config.yaml
num_hidden_layers: 9
hidden_size: 160
num_attention_heads: 5
num_key_value_heads: 1
head_dim: 32
intermediate_size: 512
vocab_size: 4096
hidden_act: "swiglu"
norm: "rmsnorm"
norm_place: "pre"
norm_eps: 1e-05
positions: "rope"
rope_theta: 10000.0
rope_fraction: 1.0
qk_norm: false
attn_scale: 0.177
bias: "none"
tie_word_embeddings: false
parallel_block: true
init: "normal"
init_std_qkv: 0.0515
init_std_o: 0.0
init_std_up: 0.0515
init_std_down: 0.0
optimizer: "soap_variant"
learning_rate: 0.00337
beta1: 0.95
beta2: 0.99
weight_decay: 0.053
lr_head: 0.00714
max_grad_norm: 1.0
warmup_steps: 200
schedule: "wsd"
decay_fraction: 1.0
decay_shape: "pow"
final_lr_fraction: 0.1
batch_tokens: 16384
max_seq_len: 1024
doc_mask: true
train_tokens: 133800000
max_steps: 8167
dataset: "wikipedia_en"
Each number is 50 + 10 x the weight over the matrix's rms, rounded and kept within 0 to 99. Layers, rows and columns count from 0.

# up: layer 3 MLP up, 512x160, rms 0.135, rows 320-350, columns 64-95
# down: layer 3 MLP down (transposed), 512x160, rms 0.119, rows 320-350, columns 64-95
# gate: layer 3 MLP gate, 512x160, rms 0.143, rows 321-351, columns 64-95
up320:38 40 48 38 52 55 48 46 50 40 64 47 53 69 40 56 44 44 45 54 50 46 50 52 53 48 41 37 55 58 35 70
down320:33 42 55 62 54 60 62 71 44 64 45 42 63 44 47 44 53 54 43 62 51 67 64 37 39 77 28 43 52 42 46 55
gate321:52 46 53 60 57 61 50 36 35 43 56 55 52 63 36 59 52 48 51 48 62 45 57 44 51 66 47 44 48 58 48 46
up321:44 48 41 45 58 47 56 58 85 48 50 63 34 59 71 46 43 51 47 52 48 36 44 51 44 50 56 69 51 41 35 56
down321:52 50 48 30 52 54 38 43 51 45 38 40 46 52 69 51 55 36 44 43 41 61 50 60 55 66 60 53 45 53 50 42
gate322:51 25 53 60 51 60 32 38 56 45 43 54 58 53 52 53 58 59 24 25 49 56 62 46 38 49 34 25 63 48 34 52
up322:49 42 38 31 62 31 34 57 56 54 23 36 36 62 58 53 60 60 46 54 54 53 45 55 58 61 43 55 50 31 56 59
down322:52 41 58 39 41 52 58 53 37 49 60 49 63 59 49 42 32 36 34 44 58 62 61 44 43 49 49 44 55 64 42 40
gate323:31 69 66 45 72 32 51 35 42 51 54 58 42 50 33 58 38 54 33 50 68 52 47 56 51 57 36 44 47 69 66 56
up323:46 37 46 73 37 50 55 56 57 49 49 53 61 47 68 57 35 36 60 57 44 44 41 48 67 23 60 56 53 34 34 54
down323:40 46 44 65 36 43 73 45 51 58 30 45 45 62 54 46 47 47 49 42 33 54 68 55 49 53 44 53 56 52 45 51
gate324:41 43 48 52 51 44 45 51 54 50 71 38 41 39 58 49 38 50 50 58 44 66 45 34 43 54 40 48 49 53 34 60
up324:49 54 64 55 49 50 59 50 41 53 36 62 55 63 63 51 61 68 55 61 53 49 50 48 65 34 57 40 58 39 48 55
down324:45 58 55 49 43 36 49 61 47 52 59 33 63 57 43 44 55 33 72 55 58 43 50 58 35 33 38 49 60 59 55 47
gate325:62 44 49 63 52 59 41 45 29 69 34 62 52 51 57 54 37 42 46 37 48 49 50 45 55 43 40 59 59 55 43 48
up325:40 54 40 54 50 53 50 67 71 45 51 61 66 41 59 44 57 58 46 54 65 58 31 38 41 61 40 66 44 45 23 58
down325:25 45 60 57 57 70 46 51 40 32 38 53 65 61 48 60 53 43 59 53 46 54 61 36 46 48 49 38 39 55 61 56
gate326:44 68 83 38 43 56 44 29 53 52 34 38 41 22 64 56 41 47 68 45 62 55 49 49 40 44 66 64 41 76 54 37
up326:32 47 33 50 31 30 63 69 47 34 84 59 53 60 40 50 57 42 35 75 57 45 52 48 49 44 41 44 64 35 36 47
down326:47 56 56 42 54 87 46 43 50 60 49 39 43 49 41 51 72 65 37 52 51 52 63 58 39 53 47 42 49 71 24 46
gate327:52 35 43 62 54 44 73 72 52 47 43 54 37 53 55 38 63 45 53 42 43 59 61 46 50 61 65 51 35 41 52 67
up327:74 44 46 52 47 63 44 36 65 59 66 40 51 63 52 67 41 57 53 54 52 55 30 45 53 35 59 44 59 36 32 43
down327:73 42 38 45 39 43 43 59 30 47 55 53 53 30 52 50 62 50 52 54 44 37 32 59 59 72 40 47 55 38 47 42
gate328:49 54 54 50 48 43 43 59 48 71 36 56 49 36 48 49 42 60 47 73 56 62 45 58 59 38 45 48 60 68 44 55
up328:53 57 42 54 40 47 52 54 44 46 43 58 37 54 62 38 53 46 41 34 56 58 42 38 51 71 50 47 28 54 53 48
down328:49 46 52 47 52 48 46 48 43 65 40 53 44 55 63 55 45 22 52 73 39 46 42 52 57 41 55 40 57 52 63 48
gate329:62 42 30 66 56 50 37 71 52 56 54 80 63 42 46 65 60 34 50 52 59 50 25 45 46 46 40 58 29 27 54 62
up329:49 43 43 57 53 63 50 70 43 57 48 64 57 46 64 40 50 45 40 46 30 46 30 50 63 68 52 49 41 38 36 52
down329:46 46 45 50 38 54 68 49 60 58 60 53 45 51 61 64 55 60 56 44 49 42 45 37 49 25 52 40 43 41 35 61
gate330:43 54 53 61 54 40 54 46 54 70 48 64 48 56 58 45 51 44 53 40 58 39 49 46 33 55 50 68 62 52 54 45
up330:54 41 31 58 35 43 24 36 65 45 46 39 43 53 39 44 60 50 42 56 39 64 42 55 56 45 50 43 49 41 64 31
down330:37 48 35 52 52 43 42 47 44 53 50 69 47 63 48 55 53 41 69 48 48 38 40 43 52 47 75 60 52 64 48 34
gate331:61 58 42 52 47 58 46 46 57 47 39 46 58 46 51 65 44 51 54 47 33 28 62 48 63 41 58 67 50 47 64 46
up331:50 71 54 43 55 61 58 41 46 33 34 59 40 55 65 51 39 61 49 64 27 39 48 54 56 35 66 57 52 48 56 52
down331:41 45 53 68 55 46 55 54 76 64 44 43 71 42 42 45 38 51 53 30 74 41 55 42 45 47 28 40 60 56 43 39
gate332:55 37 65 48 50 56 54 31 41 46 47 39 49 50 56 56 43 51 48 45 52 48 71 50 74 47 43 44 56 51 56 48
up332:49 54 53 56 38 62 50 43 53 48 44 37 50 47 52 52 54 54 42 48 39 26 70 53 61 48 49 46 46 42 40 51
down332:49 66 50 62 54 54 35 36 30 53 62 43 48 56 47 51 59 54 42 54 47 45 52 56 65 71 59 33 65 56 60 54
gate333:57 58 41 53 57 45 62 45 53 48 52 53 56 43 63 56 52 44 54 57 57 44 65 59 45 59 57 58 50 43 53 50
up333:38 40 71 51 52 62 49 61 50 52 47 60 62 46 49 56 40 47 41 52 45 76 58 44 55 43 41 51 38 62 77 40
down333:46 31 44 55 69 59 31 52 37 34 49 52 56 32 75 54 46 44 50 45 57 50 52 38 67 59 39 56 57 55 42 51
gate334:46 44 49 56 52 46 59 57 44 27 40 57 65 42 62 34 29 45 44 42 53 52 57 48 41 59 36 49 57 32 52 54
up334:44 45 42 56 53 34 51 53 46 37 41 46 56 51 53 54 27 53 60 34 34 47 65 53 34 42 36 46 54 36 54 59
down334:40 49 59 60 53 61 51 58 48 56 59 67 41 40 68 52 49 52 58 60 54 31 49 52 33 41 64 72 53 58 44 50
gate335:45 32 64 58 46 46 46 39 58 41 39 41 32 68 38 50 39 59 49 26 52 61 42 57 50 51 42 70 48 70 46 59
up335:63 54 62 43 60 41 48 41 59 31 39 45 52 35 54 48 31 50 67 41 43 72 61 59 47 67 46 37 49 52 71 43
down335:51 59 52 44 42 60 60 53 49 50 56 59 51 71 31 53 60 39 61 61 58 55 58 42 47 24 50 60 40 45 47 43
gate336:38 66 54 26 49 46 67 50 61 61 59 51 48 48 47 64 39 52 28 56 53 49 57 39 77 67 49 43 42 69 52 52
up336:62 45 55 58 42 62 55 40 44 39 56 40 41 60 71 48 32 42 65 45 48 49 49 55 39 37 61 55 46 45 46 39
down336:38 37 58 54 54 53 47 55 39 68 49 55 61 29 49 32 57 55 66 52 48 57 52 55 35 29 41 63 40 43 49 73
gate337:51 56 43 70 56 41 63 44 36 56 47 51 61 62 42 44 60 56 62 48 26 34 34 42 59 48 45 50 62 59 61 46
up337:48 45 44 29 39 58 49 38 53 27 73 49 61 42 57 57 63 45 65 53 55 60 41 59 41 63 60 47 51 37 37 52
down337:29 57 62 34 57 42 66 59 62 53 49 43 50 58 50 58 48 41 45 41 28 57 60 60 43 53 41 61 52 45 49 30
gate338:37 71 39 60 42 50 40 49 62 53 46 43 46 53 43 53 34 50 59 66 62 64 76 41 46 37 32 46 48 45 64 50
up338:40 69 44 35 38 65 46 35 54 65 56 52 54 60 39 43 56 48 55 46 57 76 65 52 60 41 46 45 59 62 53 49
down338:51 41 57 55 52 55 58 48 49 44 64 66 50 51 44 46 50 49 39 50 53 52 44 52 40 49 33 45 27 43 60 41
gate339:41 41 51 61 76 74 41 53 52 54 63 36 43 50 39 45 50 50 49 49 58 59 58 49 62 55 47 52 60 68 35 52
up339:38 51 49 20 36 41 43 46 52 47 55 49 48 51 47 60 51 57 47 65 54 45 56 50 34 54 74 39 48 46 50 57
down339:49 59 49 61 60 43 35 41 63 47 63 62 53 58 26 55 43 38 45 50 63 64 38 57 54 42 57 56 57 63 46 26
gate340:31 36 57 34 51 51 50 65 54 51 55 40 61 55 59 47 52 42 37 46 36 48 52 65 43 58 24 59 48 45 48 69
up340:56 59 69 58 55 67 61 61 49 42 45 50 56 37 64 60 44 48 47 48 77 61 57 33 42 58 53 59 53 53 41 56
down340:39 60 30 40 62 64 61 45 60 67 42 53 62 42 39 47 45 39 40 52 51 51 48 40 69 51 45 49 55 44 56 44
gate341:49 62 43 42 64 29 44 29 60 60 52 46 33 43 44 43 69 33 45 43 46 77 60 39 58 48 37 44 61 54 47 36
up341:53 49 53 69 30 41 65 51 41 50 41 46 53 48 45 52 46 58 43 47 59 44 50 64 45 40 47 41 39 50 35 58
down341:37 50 51 40 55 46 38 46 72 55 45 23 47 54 42 37 58 19 67 61 48 47 74 46 55 35 56 41 50 61 58 49
gate342:78 56 63 46 65 56 63 51 45 66 69 22 50 42 56 65 54 56 41 65 59 34 40 41 56 54 62 57 48 32 72 41
up342:59 48 40 36 62 29 77 61 61 51 60 47 43 36 38 64 43 50 62 58 58 46 35 56 58 51 53 45 48 42 50 54
down342:40 40 58 64 49 22 35 50 66 53 53 72 60 38 35 41 63 34 71 48 53 59 67 52 62 48 51 22 41 63 44 47
gate343:63 33 47 38 31 56 46 54 51 52 37 32 54 49 58 40 57 36 33 32 51 41 54 59 58 38 53 55 51 52 44 66
up343:53 53 51 51 41 65 61 53 47 53 40 43 65 40 49 46 37 36 49 36 40 36 32 58 71 54 38 47 56 55 42 49
down343:56 62 46 51 50 52 33 48 48 64 53 44 63 46 63 55 68 61 57 35 49 60 60 29 58 55 48 55 44 42 59 58
gate344:55 47 38 42 49 47 49 58 35 53 42 54 68 54 38 57 41 58 45 47 44 68 44 47 68 55 43 40 54 60 35 44
up344:50 39 48 55 54 54 49 56 61 44 53 65 53 43 42 38 49 37 37 60 44 52 60 39 42 44 50 49 52 53 60 42
down344:39 56 50 28 26 47 42 34 44 45 51 40 54 53 49 52 50 60 51 52 59 65 56 72 56 51 45 49 51 43 59 54
gate345:58 36 47 55 53 44 43 52 49 61 47 51 58 47 38 66 64 46 58 56 40 52 36 28 68 24 49 46 47 35 73 53
up345:60 40 52 41 37 38 53 47 42 54 50 60 49 46 37 52 59 36 60 53 52 27 37 44 51 38 49 40 47 61 62 68
down345:63 64 58 46 61 51 46 57 49 52 45 49 58 45 51 50 62 66 30 37 50 55 55 42 61 45 55 36 42 53 65 50
gate346:54 67 34 40 67 63 53 45 57 38 70 44 57 40 44 48 56 58 40 40 49 58 42 44 67 45 45 48 43 30 54 44
up346:62 57 42 39 58 59 52 52 46 47 59 58 45 48 61 41 48 53 37 29 62 42 53 49 60 38 57 69 55 38 46 48
down346:54 24 54 53 49 68 62 31 50 50 57 63 63 43 61 41 58 41 76 53 44 55 50 61 43 58 58 30 30 61 47 35
gate347:44 40 60 54 58 49 58 46 48 34 44 46 51 37 41 49 50 43 46 51 53 36 41 47 60 64 53 63 57 64 77 56
up347:56 62 47 43 38 53 51 54 57 53 54 55 69 61 46 59 54 53 27 54 54 59 62 48 51 53 62 63 56 51 30 44
down347:52 35 51 56 54 38 54 42 45 61 61 47 30 50 57 56 59 51 54 52 55 57 42 28 46 51 59 46 45 47 57 46
gate348:45 52 31 44 55 61 47 62 66 50 43 47 28 85 60 43 25 64 49 58 49 48 32 43 61 62 47 55 38 49 54 30
up348:48 69 47 66 50 37 62 72 74 50 66 60 54 45 34 28 62 50 54 39 59 41 44 68 52 39 72 53 62 38 75 62
down348:36 63 51 36 56 54 46 54 40 56 73 43 59 46 42 62 68 34 53 42 49 54 50 46 47 51 40 60 52 45 42 63
gate349:58 42 55 49 64 49 66 47 70 63 43 38 50 61 50 62 56 60 31 66 46 41 52 62 44 54 54 55 50 39 31 45
up349:43 32 35 48 59 42 36 62 65 47 43 57 57 63 39 62 36 55 44 50 59 43 61 57 31 38 49 57 49 61 56 44
down349:40 38 41 58 44 36 42 50 52 43 60 55 48 48 51 36 54 68 46 30 41 46 30 53 55 25 37 56 59 48 76 40
gate350:48 44 45 51 30 54 36 35 46 47 55 61 46 32 47 46 34 37 46 62 63 51 43 49 59 52 40 63 59 55 64 63
up350:64 50 46 57 47 67 36 43 42 46 25 56 45 37 33 49 38 51 39 48 51 60 56 59 43 37 64 63 50 50 33 62
down350:43 48 61 56 39 44 51 58 52 47 71 55 49 49 52 36 56 59 39 34 47 57 46 41 73 42 59 51 44 59 50 42
gate351:39 55 51 48 50 40 51 65 59 50 38 56 35 52 67 61 55 67 50 53 65 47 40 37 48 41 54 61 52 46 39 46